Weights of a small transformer language model: rotary positions.
Each number is 128 + 32 x the weight over its row's rms, rounded and kept within 0 to 255. Layers, rows and columns count from 0. Numbers have three digits each. The size before them is the row's rms in percent of the matrix's.

# layer 5 MLP up, 512x128, rms 0.22, rows 421-446, columns 0-127
090:188096140119123116118135093139096143086100140105155178171158130108150126132202133119163131070055112139128168143120112028094076145159087133099079100099127161081138126097158123146134104182161166094175061074099116109100116196103141140158150135110066144080131116136116126135140118130174112134111154093165165169113149132134156133142137100105160085097079070133089073116111134147093161058110
096:044054113098120156116099090130097100074067106178124160146075110109091099166157076141165135133132144131138089079131121140123150147149148128111167155048119166126107094100099088106151137100110109080057157121142173082171172096123169109117171146185144153165090130167172149117161124147171165153140095150182135091121098145122155104080138163156142102101170114181165124097160135125088157131169
103:121124093075114132088124156103136139153103156193085068185142141146105144117076128125130097148131174145125129088159091097158118081087145139089084093051170134186116187100115159093108098120114124152144150086113124133144127134100109050181136087149149077081144138109145138198086128104145106146070157113123174165113074092125117213205127097130098115129157154117105095145101111115163097104148
099:126147125116078147143124104134141148113177107108085122139098134153094128115133159093185093126136135153118045145176126124119146114175133172133119082165126198114088132084113123138203107118193148167064184126138165179098177109139107146129114115116071092075128146136116123060130124113077127081121155209142170166118088151141202121140140159155197114100129093163129150123181174077128111145129
105:157106179112151163106127059146112112132100118121124127147149133109127116102215134077140204107033159106132146158138143147089102102199104124136094119078099138132088100134139116105175115124121178144111066141091131149124102125050135135141124187094145144097104106116128071067146102125137131159112169152126157097136151157143123150184158124137125113090148082148045156119083199161162181103120
101:122128179132153056120166127132104097096102126174164110112117143173114127039079110099132141096102158113088154142113154115079113120122136159073144147162106081105181194047109130134135100153167141119146135129149095142099083120149154156153084155165179108146142140145095134110159177068083123100155033114144157113091110193066155172177110101140173126132140183102135118097116115116154149154148
101:109114106130138116089107152161118095098131122151165144181125140164116119127181076143128158043086136051104153137158092143133071115147110150121081167143171063109118098125108124097100151114159125086161093085105096170156116120136212140133133134125198124115132103092102161151124148117092198151110149053100122139189075181148168151083087149104132114159108188105089121118057122112147137098129
099:140057167131073089103141112193095107113111157172116137202123128095113091160166139142136110125109121102126066125167112118160062118161133138115146099156167076167165153118120158152136101129190156146102114114161091121095097140134063143151156136093183089079168105131109122073110174127119195064129167083092129135098137107110103134147091106134145098151151125124119176119088212103113087059152
104:188134172149111121083105132184117093171104149108128133087137110095108106070118136090139132060114124089071175163113073095131094153154076156054162097129104069112168077099100078165113182076162146148123087178134148173098145192108138141158109177161155099099097132160126122180119110186143207120075141135118142112100151132106107124112117137130114128101107127181121063091115112125118099124127
102:135135093157139161097161155133113088082074128143063086148072202084080091167110109168172094043133165102085120084145085141137109117148109156131105095120163099124095124144111081144133113097166132138102119136109088073157145111131104057125096140170172154109142103162097101169136141094147205177111097157151109134095168120104087120119143138165090194067124083100101139154160162107138114155149
104:118166064146086113113142100122087121164122117151059155128130171133074138134156080127130082127146161104083125112139143163087100069139110153113099143127089115147103105140159164129180082059137139207084104105052160184058173156106137123110124147142087154131124114156136123179087107139170135118094088060162144169158124122121141132124159115198113128131128089170095140121145192165072084121155
105:076147081161161168108103086127106096113136089150117148107130140150116113047131104125150109071152131139147087133121164128129147112126096130129143090133101114071164064066105122123121124051118143139057090164112056164175143134098212150130142054148072134157097119142131101163091194130144136070125123160113206124150114112169160137124143097135127092106168112113146140082119128144129122054164
094:094165130102103155114092149124144092154101153146109131147057164089082126124102103149129208138095144109134141082112155139117120135102121114120111156103060166117101126125061167098155103167088169203148165204159125136157130082107094153139091127085175167146105154116134120183096138117175134151136144090125125142127105156100144111111169188192151175159128186134079106172149130134149093030147
102:122129150123085093111126151178133061141121162156115120153116123119119154106170042147135151137124159207118139098109101089157135104134112126163170157123127104129184160160110068089122142131132161154135156163049070183101115077116105093109156145118129089150158153161154151141111153124166126139114096108103129178073144175068117089111177144149106127173070115158112098117198220129186139109144
096:098098101138125155126088173153169101112106103115110106091119140075115099128125052150122134152153185168105114120107125123118151141119150117138148114133098164084151169079108131137122164059168147126124201099113147091107099094069168070122165085178136170116137121164095061137151128136143145099115138151198128166145124136160103175110095140152187153190151212102185087075121136114180132094180
094:140100099123094159140114120168199135167162146201095136188081185167122095084099127169054081145123153133150122136153104149104151103115115134133068140163110133134168118131128165128093148150143184183123117071090137136185101160105115112145099130143144143120173112147165098125130152123183103097125181160187163120166097107143175136154165093125147146140175147103127089064135167171144114138231
091:166158157107096150144146112115177088113083048128179114098126152138132130174118085142146087089127109128136138111172080093132156116164136120108140174137138131142130094093146151115146115153114180100164155145106151148128109157118169123171053089129128153141106175120110122131089092100182153137106085084113116181133213137156153158111091144145115167139101186148023170134157093171171210089104
108:093170119162134130114169108117157139137131089123205143103142146170076079157152101138162125082117155151023142068120090137072070096109175179132146166130150090138136189133083126090155071066146104133156132162145068134155121115090129143122129101133166123155082111142164109125103162145073158078100123101201160133132086172142105162119131125152117120135086101154136090169079178158155128139142
095:076083180129189099068095074150123090125083134184108158140133129118106132156124139109134108108126111153188127110158110134156120184130126191143149138080110056145100189147128111177209101108083168153163087131100149103127127178073139120132157164072159101120136153166134137141092146138140144137146132189146142148122147123120112104081121162086111107148153189090126170137125163104116181137230
094:119142062102096121099165150124158122122121124125113129065161162119124136149143137124100079113085163165126169094138077115129197125121168182129137112142138143112078124150082106162172093164124166109099186043124130114124124130104098096145098110095113128129113165149140154166119131133088117070134115134168216207088095163168076104105085167195125149104142131093114096099121108082059193099122
122:143076102099137139081141122157116145104144151067077135149111159150104179118136075149097138113099099104103134175136092076085082133179122143125145116137123078161155096110135078185111161069184055131141136167101114130121082196145120104131109142113109158035070090146122081168147101150136137129111168112150147129143072097131128171118111147152152089136087129127161165063137056139171125075153
097:107155148048122107129207100186116071137092108106146173112120124144124136155121154103124082103108123132108157118123110107088117107115169120091170083108124145113173106080116137112105099118132101160115148136141155176118121155126105125167114151184155097121134137127134153091153133033213129163155152118154130148094124142092151160140096083160106039148113117195133165132153132043075218124127
110:123124050088103105126155129108168073183112119123115100118080105081111120115124105138150187125101172185097106102218156144113099106125093135098112173128111154173092184110040145128107126163183167146099203114137123091090108093101141096119118193164134067137133117131131136120136125170203171136111141125143156186119198177132117123173134111133142150148163143161102105123144162078109120127129
103:140077129137094124125110166138171161128056141103094113184147134122105150130094132147081072122106150166130080210153081091100121135137190136126095119134111078160103133112122090124130082118097177123140153140132063133148166110091133046118087161164180141145166106140107142045115145176176150087047052075137148099085134132116129100125166173145141169110118120143090118134147110152171133130129
112:080124072111139119137160078193139108138090036098156157151101125104135108108153117094104132158128130142136098076156116190147107091124114153140084119116122126099188190099057153181215174086149123160105101192131156148109127125087155155128119119126153200115154155110103097135159119063163113115126128135091129123204160148082150153173150148172104119168146156133136127096086128064130128118132
098:171076114145060093133123164112143147168096135138141112138145139127124140081104112101086148133148155144165152130148119171112154146186111120106089123144183091159136205142168084177097120109133120188115097111078135126164111117076134095157099125187142107173099144144219132106146125129120133164127109068105129175139170160104157219180123156154142160213141150171126108171073159106154108148153
# layer 5 MLP down (transposed), 512x128, rms 0.208, rows 421-445, columns 0-127
088:182146073129149111151174088087142137096122145152148135138122081124161093129210147155120148126116120118094113109096158086110125046073113114140134095149083131098142121191126098108146146107168183105089135126167148086141164124099107172101163200180190191136131068132169182108123089135126132156107189136134126122109164105122189102083138136125093126141132123148184133095105197150131107056146
100:105066097073151090106080113098141105107150118117115142131111087143085150103118167198161103160152125159126068157141179148157104165165175134069111186085173120163181134083164121102127072112138129123129176117087138112147101112149150122165123114118106186090098221113123142129128158200147154068075126121101084128127160104138108120139102132122175059105137138153057096100155145154128116134084
100:146104162127089059110107129125123094156100165164080127158093148188129074115094130153118189109154151109143100143146099134084132131159149141158088142131185238130076124157112114120133083054145123112125086174160102128159118145158084153097115034092101112118119138142171107148169114134135146147155163141150152122143129134196087139118116152075164121195151118165167160173129082090108086146157
101:054131116097123120083138095109146108121143141126122053121112104110125143143167115150092181121120077150182164112141127101146127098125085064120080128188134127133133123086135148177111152087145152053119140145134131133204070087173085174119190112101181129115174151097198131139127039119162098092131108130150153138162165179173099138078118139159110138122129103115071134096127089123129176098091
110:098073137115133160109170172135117164138116105100142096133144165104134127112122180111115129126128094086140139175145105056123110085137161102185146063152085054153184125117125158150157122125099102165075164145115178141096124156090133181061203139111135137141099098159152111191152102171128086147126099108057106201154097162137144203149149105132171165141148078116120147165114133165098121153100
100:152128118143150065162098135187104118126140124148114122102226097193135137156121122102110150096126082133108161157090132104118127151139120116087087155139158093094152156125122087117059118185148061118177146116209070090107111145169087146087167154094133090173124160127036128119124097097123109139143087096127117096131119151125190104179106152134171120175161199093167105100127131128169122132124
102:103173159075094074090143153170149118121194155120067154116153095127201155134149106145178133118149144103134140137091162141134172115110137116152165114125166170141163139123094144107086102110159115157151076133154163136139096099135099097075119058154099152139178133132096104136156114125113153138119170169137117104138123115099076123157126150084098105180114167111092188117051078179144226161194
101:097146119106141117191100171150166096106146133128142137105176095099141120100137147169152104043135163106118112155148166196163149128096224108105184151127171143090161085157118118096139157127130161157133121098186108128129177120097081089131127124116138155174145129191131155100148180172155090090109147044097156122077078130113128123087103151176117140111122080143083084193125135164088132119153
100:141110133113140127092162146111160160104155118140130157108174103085147110123141194164089112141142074155187102193122185092106036145125070106174140148113138116097157100157139150158145113194159147143079197064126093129134129116122124175072184181134132130156119178138131132164151143167131169093104164170129167132138111145145152082127109144125196141178118092135168065091123171173165131123140
105:077041198132134123143077090095107110171124089112141129140165119117091068133120124141093092139155099105145150121126081140137052157125122160134113215144192104156107130115114136151115136152094120079162119118091142125131128146179119090115158112104113105092157166103071148154158124133071137180125110106151154139131129179109087105078162149086110172125067118160090031167143119148100130068102
097:147139120151131128143133150110185156137096071127117128178139081108086109096075180134092125193181224131078130131103152162151148101113135125093100144150100141121105120178136121120180174146134123157117095123123166085125167183108136193122108192109134154169135110147128164136138173156153150055137080171099114137122146115109097103118105073098107068146113157114070154103196142169059146175116
103:216148084126164128176135151145129148081114084104133086144115120125109146132077105076129139089076183153149085146130134140060118134121128142123149141164096131189164085090064146146132092107178186104148114152138164138127162176114099151132093113165090149171139110131115160071077098093145137098088157145091144067178120050157100153125172065124072103125136112126149182128118116149172119115175
095:126092091143175141133104173103077154133164115163134125093152123149057122139140117145107108141119129113164070142133205124102123125038129081114139090131119149082196091144144131137144135123102146120086087158116078134125181143109127122204135147127120120093135184118139160162065082159207146149117132094124132072150122106121157113068201160146083137110087123147133124187135052100133118084167
092:040128168123097169129120125088087099152112129146102098136140156149107098137140137147123129218120148157121132163095101131078168091133145123165187073177143146148130119118119096146149122135126169144149170175089092106130150172115143112066175100148153119133166132124122116156153109161151142142101214152070144153114138144118100116119094129127037138153143107144138063158168135229186061115135
092:131133105163165138108126134142165135136201131103129061110129124114159178121063096100081144175169090049149115175184147115049162136076199094096157109113104155119096102138126156074093137126106147109145160120115145114108131106141142189120134115094109141105155164159158164150111076110157170141108135109071154148096153151117080125161144128135118156117140121139163055126097096208151141201089
096:155144106179129085096134150161170170126195140134165105127182112159204106155090125149165102197127096051180175102077140108110158156075142129093119163093140153089125128178129173135119087122128084070072152119120075149053101131128144110172123135088093173148151123131110146092178089095145114157125137101086118056138173130109120173124124173159083093122130123164165104143115125151143150143112
094:121151119156119122190161108103132112098078088130128084120145184156136080147158138135177085120170080132148126107124118180166145163178108056116071141222110113149088106105088076153114194111121148125139123151125104105121150126098140124128157120080126140092103118115074148117131129074067129133149077096093149117107085116148133056101090139166093230134159179157101143112127123148119131166070
102:126111139165122126128159168098075126153153117113133097158100163105084075135147110099130108126149139112164098087155137099101136143105152106130089107105139078121119085113140166055163125124113109123145156120148095138098143187182141056120130057186136108146162094099118188137138118177085154152159098127175091115113073134159097071162088157099155199207149082181183162130118187117146080158106
098:085109210161109182143142141119102117213092117171106120149122141141162129124137161098103142162180078127153087124097094115154160169079070157179076140098158102135132131117087182134083120117168165175098100055123155152163122151136117116162155171165156085102068137124171130190171097129143122128110089116123149077157099139100097128067112112136048067116150125146142151146117136096111119139166
095:134100093191140151114173103167129099140097162125125155111093165150109082118211116146130097140153066063145090081123142093135135114177187134153184131174106166139119115155109091144150139137108162151094084156167106186083154106143083136184161140133148159100096107161121110115106147120165093156155115182095162124143161182082104092124084178117148062199118141079075100146159136154131157161126
122:142125061086165105146136113099154119079151147144144150094106113195085071134133126172095149184148117138161105128132186167106153113166097072133170166161051147171126119124175139097087160112125174152133097149134152075168156164119139156141059154067114109138138132119116118155122125161111085098125045141171065142127106167128091049114104156104091175123109129135103209146127111119140135154129
099:172179089129112126186133134095155155150108108152111099172150151159131116095134108087175119090168105121106180140063154158155107145128119133095160078188136061126104147167083149099136092081118100112081081125179055140110104108177078154124106176183085118159131110176101161103146153136137080087115156132126178130175117109099175156151080157167166131120090097152150192186142134097096130157118
103:104134175127123115120148117106110143181166082102126120090087125177213216090140081134151081154112178143123092061150130169166130141103110106124112103142081155144144116122148095105114167104075115136129205167173147131098118120134086135075146111149145093093199109109111095136137113135131089187127134102121142122092160081134116094135085118090147144097163079167158222172156120096130166168128
103:087131068134197129135115130156161127112157118134072120091154120206089095123112114110110132112156171093139118180128129123117111167074099213174129131129109154183125145144183093142111139153113112146208131187133111109144084154123111133045120103155194183131194127120105146127124151107153154117185081060097061158127174078122130128133134109146123122139161146111092087141126153154166080150113
097:114107103139129162144071136105133071102117118113158160083127030130227132101115170105148117115173145120111157128124142111135156126119095170223078135111084117077117100146093165217095116154138162125110134086115060141126126103110171164012163144120094130125105125142118126107176088118115091116174119105156124146160111100089111108135113158106131154144092096155062139138106150129113121118131